{
  "n_layer": 15,
  "d_model": 448,
  "n_head": 7,
  "n_kv_head": 1,
  "head_dim": 64,
  "d_mlp": 1216,
  "vocab_size": 16384,
  "activation": "swiglu",
  "norm": "rmsnorm",
  "norm_place": "pre",
  "norm_eps": 1e-05,
  "positions": "rope",
  "rope_base": 10000.0,
  "rope_fraction": 0.5,
  "qk_norm": false,
  "attn_scale": 0.125,
  "bias": "none",
  "tie_embeddings": false,
  "parallel_block": false,
  "init": "uniform",
  "init_std_qkv": 0.033,
  "init_std_o": 0.00602,
  "init_std_up": 0.033,
  "init_std_down": 0.00366,
  "optimizer": "muon_variant",
  "lr": 0.0088,
  "beta1": 0.95,
  "weight_decay": 0.0088,
  "lr_head": 0.00758,
  "warmup_steps": 200,
  "schedule": "wsd",
  "decay_fraction": 0.693,
  "decay_shape": "linear",
  "final_lr_fraction": 0.0,
  "batch_tokens": 65536,
  "seq_len": 1024,
  "doc_mask": true,
  "train_tokens": 493100000,
  "steps": 7525,
  "dataset": "wikipedia_en"
}
Each number is 128 + 32 x the weight over its row's rms, rounded and kept within 0 to 255. Layers, rows and columns count from 0. Numbers have three digits each. The size before them is the row's rms in percent of the matrix's.

# down: layer 6 MLP down (transposed), 1216x448, rms 0.0478, rows 655-694, columns 336-447
# gate: layer 6 MLP gate, 1216x448, rms 0.132, rows 656-695, columns 336-447
# up: layer 6 MLP up, 1216x448, rms 0.14, rows 656-695, columns 336-447
down655 099:157130143112148172166205153184146078131111048133132147132091106129144079123152170181130102152174103156072113147058165151124101129114150107130134064139122100100158146155075151134130139139137153179154100115129134093079139113139131173096089113058100166164073100120147136153063112114102143190188221084129119094134158142160096150136140143124
gate656 098:097157122123114174099110088065172194154147129119147091060085120149107132053110118100119153177100082075174105140185178175043106110147133167134129141100068156060116072124147148169077122148101206116135083119120151154135108166074144118120137120116107062120114103169096165190101095111080130153147072096140075164083114111070105102098121115141
up656 093:132096140127113123101125157175098122121144073148089130175171145150135107208097187141166115098124153057082126103116108101128080106084128114144118157169162105148134166104054118129176127124114129159110080122191141055111089108141105112208135122137111162110118151111149102090157129178116190110096220113101173115154135143146123144095160099080
down656 096:098137142201160150167044108130157093145155104101185167093137168065128101132086091132121126151129131147148074132122108163077164098155123185106144198123109111099146119086098145132118163173126109091160148127088081138126092123118132125092141121142214129162143112121126131145137215155182093134108161126163062050070134096045174193119105120171
gate657 105:131129147201079077116125156128130142148098111080173157110112138161135142180092155115141154118137081107095146104186164107124127099178128144155095135126098123117198156103077104101108117114110146127223114114111155166139108112170106140121110132093103150143138171131161104160145148168078137149072111156156140111119078091104117146126144109105
up657 100:114155100075137159077126115156102124123155138107099106102093120171184148121080195155077109194150183077135130157159066105135114079115129177122118191088137125159173145151127187157133172113097097088153135147191138121139112124109138121097177112134115090169103105181158068098106170116152143177153170098145117157103100139126138111121081172142
down657 105:059178102107085078157144159110121173111121154128096142145119176173124196123132175136149110121130103133113232192100047183116159112108094113082142117156166135157162135145125139100067115160166102072140120145114197178044117161125115168129087107080159104143124081097119155172107130173082150157090110130112143121146091140097181161093146124100
gate658 097:093050135127156136173121124135133136104109089096144120118122153131100107157120183083152134102123114144123139073022158101161082173153125141120109065141128066149098171120155118101130122190173091114135130038107114098145132123118114152165141177180137140137118107092096121138087177124133096133138130050111147096146148089147169089132132158063
up658 092:131187118082084160069097114121122088135121090176078136163122092134184112083133093139111125127134159089125133186178150076142174144143117143104142173114093142110117065094141127144131130149125149148034128124192104141116091188170128098089126146096101103071134179115129165140119127107160133077098096139083103111144092113107080115129155110106
down658 095:116077081113187139121063102115125128126148123136108169128193168085062107174076105179202110098122121208140072095077145127155130124148065121157121085148127118171139122086148184163094123112178090135146158134107117079216139040106125097154112131171148115146173135114107120184148154110087080150096166094173140136124131155170142132165081140091
gate659 100:152148160133127168113170107111093126131111134156080144136159126138107119135071157052076184116112128099095120121073156131143131116087112103140194123159156156095109135115158097174104058122131115135056174149105120158129089099096082121129161135158096120197174122137165085117115146180099119152104117060141177171127098173107149122118128071092
up659 098:151098104133147136133123162163180121129078169125073087146129190109127120188145113127123071176071129128118121123176150209138162183123122163137085124100140126143032125085069134057129090113096100119157149133133172083077093120157146140079144057141170170153145119115163122150115136124132126066135065152070132151108164156108093150161143129110
down659 098:136159136072043062052113124131141121127133110118156173109139137163128081063071119123139082082116132160127132092160105145221160098122118146050138162086091125087180127180165104139144135128137117141159124119127078092121116081136110132117097154118146079137071118117128120176117076117096174165084127149142172152099194137150106101114129143117
gate660 092:036138138095137134150094157136177166180097130107125117136101177112202125124145169100123157175140176119144109154134177155111054174118101119163146105096056086103165071151135165163116172101105147158070163150148146115141174134122081167177177134105143030146114148132175154129114116146158104090145105174149101112135140113149145074172038172143
up660 098:171154159128134064141156131115133146146149120127089150076147105112100104174098116138116124144169174195141147122094064129165091103124167091166139157094182192140145088064104148103139148126113145123149142173122126170201116119152116125068092109219151120157124146150141149111171141157153163121160135110129118115119080185173153064154153188135
down660 095:112136155167130196175064094094119146092112132120199158120057147144155135173137159110182137093121072072161107175156152134097198154119086164079122088168103039115120138173154124144156118109147116107087109086132136137110126155158162104149118156064157101105108069116120140130099080150123070071107152114102141120113155093110146153097071073112
gate661 097:151181147119129140094121041116164111131118083074091112076167091117079128090139111099114107141166075151107096094117143090170168133168121181117184060137144093128114159087125124120133126112173089112185119135094113125099129129156131075109178105162180057162101127153161096133118109118125114076115158165147113076136160167129023104151174124122
up661 095:131082101112093088140153119113145167157115112123071102100127112102099110099131125122175113140109135179078090147124155048129174153125095128090175095148120109130119160133110124089099110118114075160115150088104122125132135127124121104106128130138107121154148105082121141166124111168170127174136095132100097132157146134157059164139147104138
down661 096:131079143049175147127117095069141145109148100119162139182132185112079137145152159138172123114130094144133129117174112144144045141090134116109118174112133101118102165106074077131129109199085078130145142128087150120078152161072204138126168087122095129131125073132144175122152144151107130130175193114182152137123139139135108152122172130105
gate662 103:116099140123142127116152103139124155140113101060142119114161172073099135139130078118107103145104115122136156125109149190179128082110155115134102139148056093109175130169152115171068085181176177095158161116111137179138124095152103132120117171087086179115049130117118115204088086123132151114100095164150146135146102141117067162137169167140
up662 109:133127134123123151134151181114172133132110148107113097157089090171091112129113135169090158082148133098142103097120170082053172144133137175081164122086088157171092153092108151058153146112075081114121072145155167103114134133097159134152125094160192120179134126176153125097199166138142139154223165112132146107133170098111159056128107135124
down662 105:126137100118135115139081158157156177151149157058124125094134132117133071115124117118109107119169159123111132129124202117148089146148149144110135108125036134157153128117107095093100143186195119163192136117149173114122113153135132174139164214125134094126130146077077176059110152109087197111158138173140164146124158076124143130132102113145
gate663 106:105102148121114099093116157202166092125173105122094190063121129145123136122166095129067130180167127083114078151142063138112119195116102080143074099108131140148155118111084129110132124167127090140129108103123117195084127050127171103147185091096137135158150180165067127135112116160117131115145135105143039133063161085115083210095114181201
up663 112:098108126087083156122113184158193097106109144079092129171124149124135152102125114138119127149147108140126135144151097144133113114148115098171164130074135093140141168137106097150146142168122186052120115128109141147116093088132167141101142117061173122130120158149101099175129145125176126169159123129116114177072132036082138142121109201155
down663 107:087106144139082162144134163159118110135063108130110135177120137127154148154159108133116180109099153145192130067116106177109164135113134109195080150117109148098105179132073108177180146101158162173167102092132127194098126074153122111087138172051110151121115173111117172140153140101160107128114195164133125053127112129124074128073161094092
gate664 103:105128059167112067073113108126146135126139152095151167092046074175140130174120201089172123075110168108120122191133107147087156166086175102109107099110123177149139142090139129096095073130151134107159119170153179134144112140115172134182096100163097139139084193141126104141108114156132125084169158118106152142087121114124150192158107112141
up664 104:178113084109124103163136135194106184086118175167158089198161157094140074090147080133129150140157092117137155090159132159129156108136113111152157089175088095143105117107149123166099174102136192140144226130139137076121120127144120155142172144143211211157160097099121136147068116113135100149115117129128176051114151216115136079084162140107
down664 105:128161162086145158152175132124122155104084150102137143110106130102125114072200167096147134140171108150127140070143111138109120085118142147134099130153107127142131151134167103145117121089130212069176079161109130109097158162083142121067129128139116107122140162167157125132170098148158083098149096123152098126114117093130149065228142091087
gate665 099:116144086146163108087146141121157061153103104107125094163086117134106128066190142197120134092091167088161161147173121129144122112138163100137176152105145118130146150118158117232114147160132083107149123181135138134154123116099141135149132116122144180119077088175153103163142140137153182167194110077102105114157060101088105098120152107166
up665 097:119145134180102120102149156160103108101143129123118096160098140121118183094169134162203110106107147090172200166105175116123134153123159146130195138137139171159161153124153111167095157069134175127171141157114127121140147098134212127134075185156085180125100150117119144127080076093168140148138186095158149110170128072098105164095119140193
down665 098:089160079110096146139182143107108129092121188132151171110115116151156131194157120157153190179158084174115108193127119116107152153120142078137072053162141120123147139166112120083061121065144151089135121064086151124098088110217151148121099097112140111094133117147140148143088095073121185086115148176123137126095167101138086096188122153136
gate666 097:112103120125117127125134142153147064128146144082139085226091150132087145089158151130175083156155109131087122189110118107160136185148097109133138163117136154111181098153129127161146149157127140107145169090041120098095141140130169126091169156115167134173106145139129180134127115099180134115127153133155086108175088152177114154144130094167
up666 097:092094129103112169139175176164130099143153138088106158190168174107073082097089154158132090173161084143106147147129153148113151115164113068048143126092143133115112140136086084203143123147102140127115138119061162175111090104169126115121202075120095138154062170136147163131129097109195084089144170103142095163144093131096159142102154084153
down666 100:136182102135145098112168126135122138104089098135120145046130105133142098135085167147109110108073140097164135118152111126119115090134137174171126099129114115123119115134109142127141093162156149131091059136197139145100080075151064128135105122146085094079062133087125094144144165168088134089121125170129149157074200154127168143168158122112
gate667 096:135066138098139052087126142098084110099168143128128157164185139113139169147095134121120121118124138147105120144111114130122178120074151099158123173126138128076135116097135158146097126168106100142160192207157128136137106073081136158132124160133108127189171113135142087089159064173094101077144138123124104187106109120135107094068129096115
up667 085:156171115161133146143152091178167145142109115167115084088136154159133112108154127144136173097137132112153109122154135128148101183148131202144160094163119151105127134138143080061159128083171151138139045003127115167120119147144164112125138129131127100073094112134131108179074186101135135171078118111124153066166111168120142137220144137150
down667 089:105108088130112124130000150138082118143138182111151150212161111124177133167161151134089131071166151122111105120139165168132158156098141175122122143172150130092160069055144167068126113105096138123138116115131054129126120125179130164157107177121154111113122156124167071135107132147186099109159131156102093141150104199103117149112134105055
gate668 097:101114172159105137137125157164151137124131113173112131119119060172113102150086125166137115103159083118147130118118147137168126092120158120166121162123131142127134144120104107098135167151162114137176098141113127124182173114063116141100135172153061121119156148115099206144150116122073169122097116138117123058126134130125132153142097159116
up668 104:129177143118077090126145084103096151157184128141090151167147087110136112130097103135152145161173115056158112101089089166106133111183099126181083136080107090087136099141125114102205120089108151126127112116125118112166161126120194122093154126172168092100113115136103130157097156117063071192126164177165114092119149120090115122099189143166
down668 102:099131207140159063138089133110059140148144171082161159159155130088123110119166085066209151136169075137109138142169113159177083093106115164106106112094117115159199120130066082115161121069101165123103113076143125117104113101093174129116107121129160173107166102109127103141087129168198082142133131155120108168101124139145125079152104122093
gate669 103:134085103060094087120130119089114103165138141107151151118132151102198140111147111181160106116085152158152138134108169076170123200082150167192168115177108098155111122142139137098125166154155077054117170165127157121105086119148152145139124093101165060092190124096127092178119084145131124101197155127164163124157140137116080050116109163120
up669 104:116103102128135130177106060144135151138072138084094111112203134076176105170117138140122140133160165095161128117125113153142137149113175092149176101155119101158128062162127156161111130133140085087152097124146120075135121118122135105174167128147214127101205054064088086116130093179118111080164185153128128159135135139148121066053137136160
down669 101:160073144175163154143077075140092134029053159090187146092111175108105118172160130114173147104127107082146126094208122093162169084171104113117071161133193114124192172116152158109177157145088136139122193128127068101138113135047125145124096162105080176131074114097171126154119107099166137117093089110064093149130145134140168191135151135113
gate670 097:111098131161093122058160161123072068165189116148103130138190165092131145213113140141076174129172100163128111158091086165091118114094100108131097084195136182123091125142116133107145073124172128111129072099133101128121149113075157077123082093156174143116119110073091084066117126159166131155090108146128119196124131143097117127166113151062
up670 098:168151137133088167096148078139139123133160137215170083092169193141197103139070102132098122164113153156153127183140081139129084094124085137096104089165096164109061136098124092085132122104155128099105112059087079090139122171114175103150119181139130097144121080109101085113114138105183117174113119118104099154154102138139110162128109144090
down670 099:126098080154118151160177173104136175119117140153164142132138135094132151109158090159144069113088141094070100167155084180095098147169106144129134173077114133110110026112127118151121165174126094089098097141129171154129115123094089046131125171083093153166129148165091133159218131101130189146156185155121128054133140098113150084087142129087
gate671 099:129120155096087121169166133149135148135127126149163136091150149178111174127134079126093102135156117131208155113122166123122136192131115163109115057118134128130132127099093114089155136099144085128176154114105113138111182117098128145097120114117133113067070183074113168148128113085197165092122189189132177135080084131139144147170162205128
up671 096:119084107140093090097137103120207126175101179112149106125168145116100107115158094109125098145149089130080112106123126103120115120178092143147165114063118174196134138115089162137142085104156156163144138122115086153129144106147140130096125121119139141105047163115137132131092108084195171118154137121104164129122106062094157115155139151088
down671 100:148199116129157094092204081131092115149116121163177077149091122129140159136099174112136098091066177137150120180098128137102182134118143072111130164058121096099145114107119172130092111182105133163088092135120137078154128157073113122133102147141123119120115097099136192083144107157090181146074103104097117128158119171139126127119111083168
gate672 095:139185122173115145125155150089126084118154182117158169109150155130049133120172117050144154075169102146096092119149148184086167062104170072125157136143096122103148090118075098116097067199162117125098104158053173136076165185098054118090144053133088078073096106127111148104175128095158108077133082127113196107120168138123139102113104129106
up672 089:102114143086144083099166103079123175100120146110121137110131136094097089134115103143128113096073155094129112148127148101112183105147197084126146170130203157174111136192194085135144117113146081080127139083106164065133086162173154110109108142124132109120109198136096131153115141093159135142111133145109117121103110140113136182132141153180
down672 097:167168164116089127146186119060167166111118097128121109171172121153157149176174105062127087142160161137116120192122095138098136121108169107131214084129057115098166037126148118083113149162226132154130153169082072109092143098107096129117135076091109142126136094100135123131180106130088083112164166135124156149091122139154152095134086177105
gate673 105:147138089149099128098158101142143136109213115107137196119173093139121147177153107135051114118098092157078116101174147123091106155112175233241127113092116136128114103096127092177060122135131137134122137077161157143137160155071118119094131146110183136129101111094116103102125114131079120112088082086131079135122127084156222170100171118130
up673 111:121126155122180138102123165092098121060138122092144136090064085077094094189142090078135138105105090173145103122174113096173149147083146154149070100137122159100137130178123132143094157133176110114136151144153076147140088118120105124067097128112118102115113072083144140146165138124180111086048140064167174091133171137209132102137098116096
down673 108:102085108162152051052214080121120148109158160103109081099134153140089146082163150098127070134126075162138122145189111131138108125130093172180135108111188141132045127175071101115123187148144076142072087098108149143082145159117174086139127129124153160173112157077106093141086120143122214160103073137074188064115149119110095188147133136088
gate674 099:196131144098129151135130149162128083120142053152179175122138170099098123106176121159049147174143137109137082117155081113135123144129164140103098163139177167134128141224116115100149177064106176106127167095205068110152143095166164146089179115107079087121155141122139104086114144132141089158109136128159130112074065189119149165126112126144
up674 093:147143147117092153115127121139131134167137100115189052119124167125128114082067103125125208165130142071119133163112112179127085142199141130126120138115120141138125038073162153077111161178059091083139121160133153115135137152158124136111131150108106122106177130151193140104107092136116140104095128119096090170135118164165147071123159122113
down674 099:078086098162140098186063067202189142087104104131076153148128085141119159164132148077076146122107091160177203137086137142104138101124126093114152128167042132119177106097133103104143116193183074179183130070137130158154123150127108142147129086157134131124124106151136185136177095141099133145076129113168156198255183121121126138074090150074
gate675 097:120150135067106098139117098128130142154204147218126164133181122126100141179080133076167174136126156141091183182167138148113139089094128155101129139127122136125102111092097134187156093112127106109106096166132083103155022185144163081146103099102140084151098158112178112137088063109129151186123136151100080088099089034131160161087119102111
up675 103:148169090170108151106158156127117109125162111164083152130114101096174112063144138124123133105067130084134157131097112150102143184170140101115146119146143086152109072123098119149101072144077218126176085154145152078123082148105094151110090103147163095100132156060143156105173128099148140160140121124118090140136137118136096180140121173101
down675 101:145107184140125109107160135191109072148141104089106100084096124114144130071172138141119155128139142105153137118149149090118114148107139122087068144098117160086135135085178145129127148108139121181107125123138089142122132144144069172116136096140108175120116136120112099137103102104125158118180159135177138181124118160083173163136119133127
gate676 097:093186097085077100055097124166146129082074106170087175098151070112160071136074165165103112153103107106112142130068142127153116120132121151062100098157123196140137140121130091169119136139139167112127111148093140097119112208116135170097116077142138079146160141153103129185142103121106139070127066168151128148130145109088072130096186129157
up676 111:163093109136050134157116115148140080165135150067086108113191115113100143132074113068133116079148104144165082114129110108175153130116062121119098125120106105067105139099174106079136212160064103150135134161122171120116120084150101137167129155103100121121114187139169075083123118110110039139137066120182179163157107143102132154121139122149
down676 109:137093110129109081113143076154162138106174075152085171144170109072123143138137122170078080123106193139114113097069146117152109130121127123146134133136069084107149155103159113121136164124150106100085085111092118083150122155076139145109104150162093204135121142091190159149119157111106090171137083144195164222179136133125134084146108127180
gate677 096:146181106123149106164139062085132132086066203133156119112122068106149064134093092125082117136107121134156094194169110144149084114087122132103121139079125103127102127151121131083042155151088129135147089160168130107144105144109100153142163117127111106128156133151193160182144083122149166104133174186103117150111133172159123225132162138149
up677 100:170113102150179122107055149094177088141086048142178132108125126120153132129178159118119088046072161132149130128141083109103196133124132154083148126104067160093156168135113149118160129110078071132172169162170105091114161170137156123084147123113156131086133090157112134063107172129121155126141167126136152157124118160159105097187102134134
down677 100:069103077139109116153058098079124127068117143091088211125106089176181127147096084114083079165131040123115119094161102135153160190108152089086167138103135074116114132110214130060130139203148149147109106153125145193158152103094138068137153185181134090164116137149123141139127155130140159147168163125129126096101115122116137158118127140111
gate678 093:117102111142163163068126116142110118135126106109133148093114124168193096099104146123156127117118166157110100080070093106176108064168149112147196142204114155175169173121138130125120167129176172132126148159123175131130125116171135120085110115093131157172137065140192131201117169176149092111127156143159152092131152136169132101089092173104
up678 100:158206162109024116131126142147114137074139149124145172111126111159109079108141098156071147163115101119157130176097128118163190119117152132109097147147166083174154167111116106133122129114102097068134162167091119126149095148123112112107087088138130074113089146170109148088121154146166129119127143107109112031090150102150147087131165143114
down678 101:126111124171078161214197210095153171117094123140143160156137132062119114118142169122119143088158134118117063088148095067209133123150078095121142181149139179164177102152132113124178086079132178172078106130124131135156135158117123121103161127163047142123125144150130092123104124133117122154152146094132104118114155205137144164122109118091
gate679 100:092132146139180111149170183113143108074115109119089178116106165092118146121126103153104142190147160152179165109046111104123118169173140103171103172148104103079127153114096160157189148175128067112116124074141083059084106176123068084141108119149128145099120086172140152146101115144113091131051153104212101140087141081110153136099125165077
up679 100:130116100108139039095099150168165155177129127171126094114132184007145113089131160133143164115135100096123134142146136137157146168129121142137111156122100113090124172117153129124159110120102118127099113118140220226087080157124120120088082137162082152158133088117112169103176125110099189162066158145101159127196153147112111133066140186156
down679 101:092110149137172055157127098149175111160134187164079125192154152107148133148118162112116151157095057150132096138062140143104111158091154155158173147125088148100171125092096144110090133139088150121116134144162081078124109133102121103153151135248106157150101124124109146138110146188096198142063142076175118098100194076154142112158142133068
gate680 102:092190083067098135101144063069118107157121145126098144212159154155137131151114170188149095176128093131170192114146149122157117155076147150060108164155158190165124073139161128112067145129136139130140091166136134133085152144133132096110157065152096136166163123126158131109116104112073158118094123094187129117127102198132128172156074124093
up680 097:174112129141124100129105104136113071139135152107134098144129082123149131128109108057119189070052120127149145136131121120158184069096170139152088150184081130110123157106145115184185100118140115081187126141081175140119165172106093119101136121129152135134079109146118068106090174200129136091168155132100148104096076109218117107123124099165
down680 102:102181127129163168077143170148121195121153151158117131142135147194155118121150136172178118117060172112143154141185107125074136158109158162065146084110131054127112115116194064101133155129082071167140143132173106102074205132106145122083140134118105113097135093091105143127117087112140122141116154161153109139129090129170144170127112147080
gate681 101:094066139106067139110125140045157127083184159114106125069119181138073126136118084141084079173123108126137117107129134104117111172146142131061143165185187100110095109129118178069143089130131138196146194125181130158136139101170154119171137129134127121228040112144108142107151069136068105128101127104155131176136170091157079140145142136110
up681 111:098162163144129062127111091143093126124196127153177176149149124171110159110136130208179122158103148193159138105135165143143147165076097134108153140149212170087135119123174173085119100126108167149128102113122141143141136137111102147160172141109173080171123139103115130052073116152091135112078106133151115158130130087116156108131174154163
down681 105:129167148140106095123112102113097164131113103095040168143147126087134053171110111139095135125104102150028074156149130134151120116143128082145137112083110098192117133169187197143163095151104108110073112129113122121094131083108147083165159151108129120121161124154178086109108153063151118101164102137175104156122132061095103161128076118140
gate682 096:203117116213137099149142085146086148118161056162143098093127124141132166112123106143108149121123107123133138107141143107119092161120154122106140034134128068115183043126082156122213124145177149200153072147125127145139088156128115137173131152164118108118161145140128163126158107120161141123158116151130133152094159207145143143101172141131
up682 099:140169086146091129132131096043155053127163062064167018045131137148122136087145110157131151182112164146130117070129161095100082105106144120117114112151116061095118080155116089111168134161152135124104076154140142140148148178130149206116076118147163104141082137133144175155118143136090153187133202154137139094166104081111152191088121088134
down682 096:163131169135113137123230105133110122092123162144138174161131145159130167142110115094154152040109079107102137149124107109084117164106081137163119161183089165129097158111138143176114084107131137154144152194145060075073188156044102129141106097125140114105159116143182134156070101111190185084097114150149142147128118091077113159106106131115
gate683 099:153108121114112176116140126159054145125154137109096043154178166163087123162114119148122150167110121167124064144102110149135075094110183106157120127114138149111169143096085119162137127150181090123144133161140148136092065144115099112115063120202113159169097087175153130066205156165115088152140124119072143130112169123176131118160161149104
up683 091:170103102142138161096102140113134159097135122093136105157127165123085112106135137119121160162171115206141093154113105163109110150151149093143120126155154143108142162074136092072120111136119130174138128106142139157071105149139103164085063172179070181152108145132139102125171132145092100119135054086077089196122065143115117100167172114138
down683 095:118172130139133133104221124072158132125102117159118169104133122090138130107123099115180120135065141103169179147129157135146155140139058105098136108161106024126096140149164146150131151142125125159112160137129163092131168132095183141131215128083152150095083134135120107167066203089125186112150134143128138076094095132084137151088132122147
gate684 097:140151111092093154130155166185096146142164098092185118111166138101154186135125109064163125167166149107162097070137134130103149116096129177140150126132133114096161114116101091149085095128068167093116138148160154141160127108142166134075128125125148197128052178142133096148096113151117125167085140192121157103164085174104152169128111056063
up684 098:121139168098111166145164081138098124128119104082195077169088113110170148176163184093104148092168155093168171157131160080089189150171056149152113110099092130147108137052179123137123114164107142100171120135130189118085076113170118090080138091111151132126094161150148074125109097111135145133158156150130137117110090118095116070107158107120
down684 102:124132141157156096157055092148141128127120158209118111155132095126089108111135124177099169153206139132114134058136171092132074099153146136149165145118098127148114135141146162141160125137213165144135210133141037164162197155093157091072059113121115087152109181152096100155112099113089157136132146126115142111142183148143116124149120155157
gate685 095:146041185112125101139145107155155078122138149194133120221220149212045140142140103099131104163107133121131109158149137125176111077124142144147118092119093081148083146113144105117156142172147178085163128182111141113093123110072121107119176116030166090147133108085120176110204124078168162134161130117122064179094113151135137184154081098134
up685 095:104095098098153150171149174148129179118117190099110125178143165216169139196104134152129085131091118127154174140134097124160093147130117105124105117097120118128129072107152163092161153158088146132108116105118090163141137175186158122148176145109205118109157091099152146122112153143119180106104158057085097143118122091139098168153129163186
down685 095:078139119076107103136134093134113089101133124117133076086118123130076166171138126124108111118131136142089113191091146168149128058141141120153102099148096114128141143147109064090110114123117079120122164142144161150129125130079192125133108100131137174209162116130127131153100180125180087127157125132086136160150141120222195094124147126142
gate686 104:146112109062211124098131147123091093168163121172082110122153082099178132155039149148106057135167176102117094096094145165085048160145156172154123079132119197103112101143121159137118173152149083155136128166160097101131174157120201174129102098154130128118202091063141148070123131141160177163134156111124121144121150162062090124181139129136
up686 105:147119196144125146136128153143086132159159164107134112152139073094153142094100170118099162148071144130130100058144151141130095108079142080087139114126114171174151101140119134101079123140115124104180109113152095083112124148068102142106122156136164131079111093151144181198087137133135106154128118128142113169145150139055155151097116081081
down686 103:148193132141110136099085157159127133047142141123064139137136119198159092079127163106081164107103090162112114134120153150162159106119112050105127191131130151112162128121110128134113133095082161134115121089148161153106164050170054086133147148101168210107100131067107098171130134144105095125139134120117130142110131122136108160125081131101
gate687 104:094109156124132067080120128095129074128099070112137111077085130125134104120106114160122156125130169150214179085228150086118084187146148107120140127131137145104115100142143118143104103096157156087105128142143099060150134057069135142143132117144122094172107123099102171148154090142129118152070135153219103127146097125165120154103143099127
up687 099:148120091154141138107176149107157124137111118203087182111113153111149112118056195167152141100181120108096114136084159147160131148110113110144075107192146156134159095098112157177165138087117086217116150199162058087108138153148160145162214069157162104155085129184189155085098112082092126169124064132122126066124109125110102090231077069114
down687 099:164213121178167128113091110094132099167171102098162182146143117159101170187117176154118131171106123106125126184090098175121126145108123114127118132175127138078091145232167089108130102195106099063111114117105215044135109154129066090139085150086093109191084110031152161120113101097107196165152027112145093102101134112111156097121109119121
gate688 092:193114093105147134111114137096123107156093095137124178181115188117121151077113112176117139154110138143208154108152118228138096140176078136174123106141106151154109139121122141104119180146194102136214093129129157163145126175150108122117168185124060090118151148180149137190122131181124095108103124128175054132151158151131178156107141117116
up688 081:087156123133084150107154083136107151099099157122136125129160069119139168184109096124167143112133099132011109118172135104114177112065148198144098160094104094145144193117076133129112083128093154117119122113092088105129082113153132181096124047139120159078082117151108140185141155112151132136144165122069166136133130074167142125122112135169
down688 092:205133145073148116076101104130126157116103068121191119132147125134060136165119131154152102146134145144148130108172156158137123083141094140140145211106113055130130100088116076121171140179119126112142129123108191092175120144126138153133152152115124110081137133179113149159140087171121114163119131126159092162119088072162128098154149140092
gate689 097:068100151171100133097136137103166170083061158142148146140141141140094121184131077161060115184115114165189197186123132148133067149140124158093118130143073156151119111084126140137195164103130188104081163106107159112116113155177163068126174144109120114081099115130151177096187192133102111121086161143113136199110141164196129163140110102149
up689 097:137171139143144133117086035127118141148156107137089093095089096089148148040151125119128138101104118140153091103102142134155180116125111145141114165111127164124065166144119188098115073146147141119113143155119124089153127074127080169143132113106185101117087164130104147132090109110142118119166122127135177121153147125084149117119087088154
down689 094:083097142216127119097091135142109177120106113151132164107129112049099133150159100112116108127209149123115161142126122148105095155136108142135087155142138098156188109052094113181133181089150113074135148138142131128056058146160125157116130141137124131125180106119146155102192057083116097111102147125121107172128081140136106064144140132113
gate690 097:172086107156149092159113057104119112082149138105139151192092133111116065142142143129148168112173152138124107138173077144084113101127131107130180155156195121136146055113109111092190162131133093149108055082140113117108173135151173049137119093195079154176117181133177160133158114115153098109105102147144144116134101138103142129121096139096
up690 094:129141196152134162109145156158161103159109123079129176074044143096075087136089090055150118106110114156185099084154134109123134139100120144138175109139160134083104093127130101177147123141116113149100047122121137085103176218140169115089078185169093081125109147150130152079167170093084113136076108153143132125102180178101076089155123119122
down690 095:172163116109129122162061130120114153068094105112074093111147155154121139097189143163111116152142120123079145156111122130145099138143105121109058091080097087110153131123137154114091169085191181089183183169146140133124124114152120195127121079150116142139115125117114179156121110194129145111157109057165142125138135149178124131126098117182
gate691 104:146087090202142101113086169130124065108119114145081150149165067094135121091135140135148138099122165170095118089143160182113131106084137124127111146127134125207115110139125097097111097082141124179153134116134087111105127156120166059179123133130089117132149098139147152114191096160104098141131093163086153128098160113110111099126137102082
up691 084:112163183112103135137080094103114120132149210102217098055087120114136099140112106129090119113144130050132089194185058119160086096164147093141144088176129136125093143140129125155123143161071099138145130124082179140124159130124124141075102109105137167137145143185153182103110146091192143129126144086151145090133118156128147117127130109198
down691 096:138072090151150069079100162121123115128129145126078137182170099058103103077097184175127129082118137179084101110156135168127149127090122122144139144094133122124144115125123139103142130104135129191113093147118110135125128182164192069159107110153113139200189108161152144115201141189103089135067073151084173160096078140129130093109149167098
gate692 100:070094091134139119173166124140123097156134074168099181143134114118185166162146086081132126121149196129174095136135076139208128142134133064124146193119104141114148141092117081146162122157119161146169090118143162142163100124133125109117179069181100128116161203129164119169120114127129210124180098087090154165122093146167175120096129139116
up692 103:159131130115134096098116124126119127126084122167152108160138116136131158097088108201051119097121163081110153140207120144133147172154167152084179152135209141104135209174091189097084100131136109103085155146114152142096141140122166135080124147155135124189098074164122147143148142149062126159110177128183065140087124114163128082114142128123
down692 098:128110101090029180095212182161132148146084090151154158093124160136223123097126146232071105027107154129087123044094103101136115121094141104128109110181120121104091150156122153122144076158151103129156119169110145067138085099162169137151140173193109117077076169128117178074132141154178146106145109123145131130146140130103155108108129172128
gate693 103:132160104131085157093112136166067157180111091090081067098156139112110065126097115078142098099125167113107120123121133155168131086124119152162146108115139133136116135107143163106121106170090079174150077119186145107126068197137116048135138140191147198130178106133114122152106109117142125120123111146108144162123134084157127167188155174126
up693 094:085144127107129124164174135162095089125129150155092125148123090100162153186038099129143073112095147097154133073176153137149164107117113080094103137066119160174175141144083087145126179156099144087133085126113129112129173099143146104126107125096164100140151070102095115127182093139164175141077117101151094057129133106070140141106106159177
down693 101:117089129104143142094111129129116145142117170071121063123183199116142111153132126086073109106145132210096125103077145171090120140114056131136169090127100175154157130111108110085149146162084133088132104113081170113144089130121112106082119143081140079091163089104138123058137089138156183080151115114083094163148149151146107199167178151139
gate694 102:144091163147109118099076139140146122100159112081103073125100109115082135098132102134142160081129087124100119145166117117172108140075130099116061101126136109140125143167114148104116244140141141136159120155116116143159135131126189090075143141162135091116134074089151149176113149116117150144107084161143100150103122164105157146180186111085
up694 095:133129095146113114163126151150097096127103061123154122137109088122144141166115148143110133121188158133109088143104197148146116182105111085136131131095119114111131129117132113078156183132128138128144118123211136136147146148098169138080149128138151104155134078108104128100082110098104129118130094122111149075140127210142131064178093119137
down694 099:101121109120113118118159177157077050156117107115071154114151146098145120152138071149142068165146187088171095095079115073086113130157107116154130113147134192165100158131159178132189091110173191194116065105141149163096122120144085128099106153121149109134147187097158117096178117094103061110142124114087160089128067163100116168082075103172
gate695 106:139122097145115141072112123107184108126134127147133154127055100179082135140139198143080112156099179160132144107090120144151119145116084136130160098098133107154119123067143131154076116143066131096174055129106111114149149098130125154159143121136119131115081168129145094146124133113126156112143163132152154112149128144109122162079086147119
up695 106:144101142116150151084102080114165135078168113179159122145113129159116128129088145118160077116107134131134074156190143195134136155090128116193154098138122133102149084088136164079088136170076110102128164166058152137121200080094106109106157096084101139078098143080176070108124144122161174078119144167132145182145127114096096093119120135089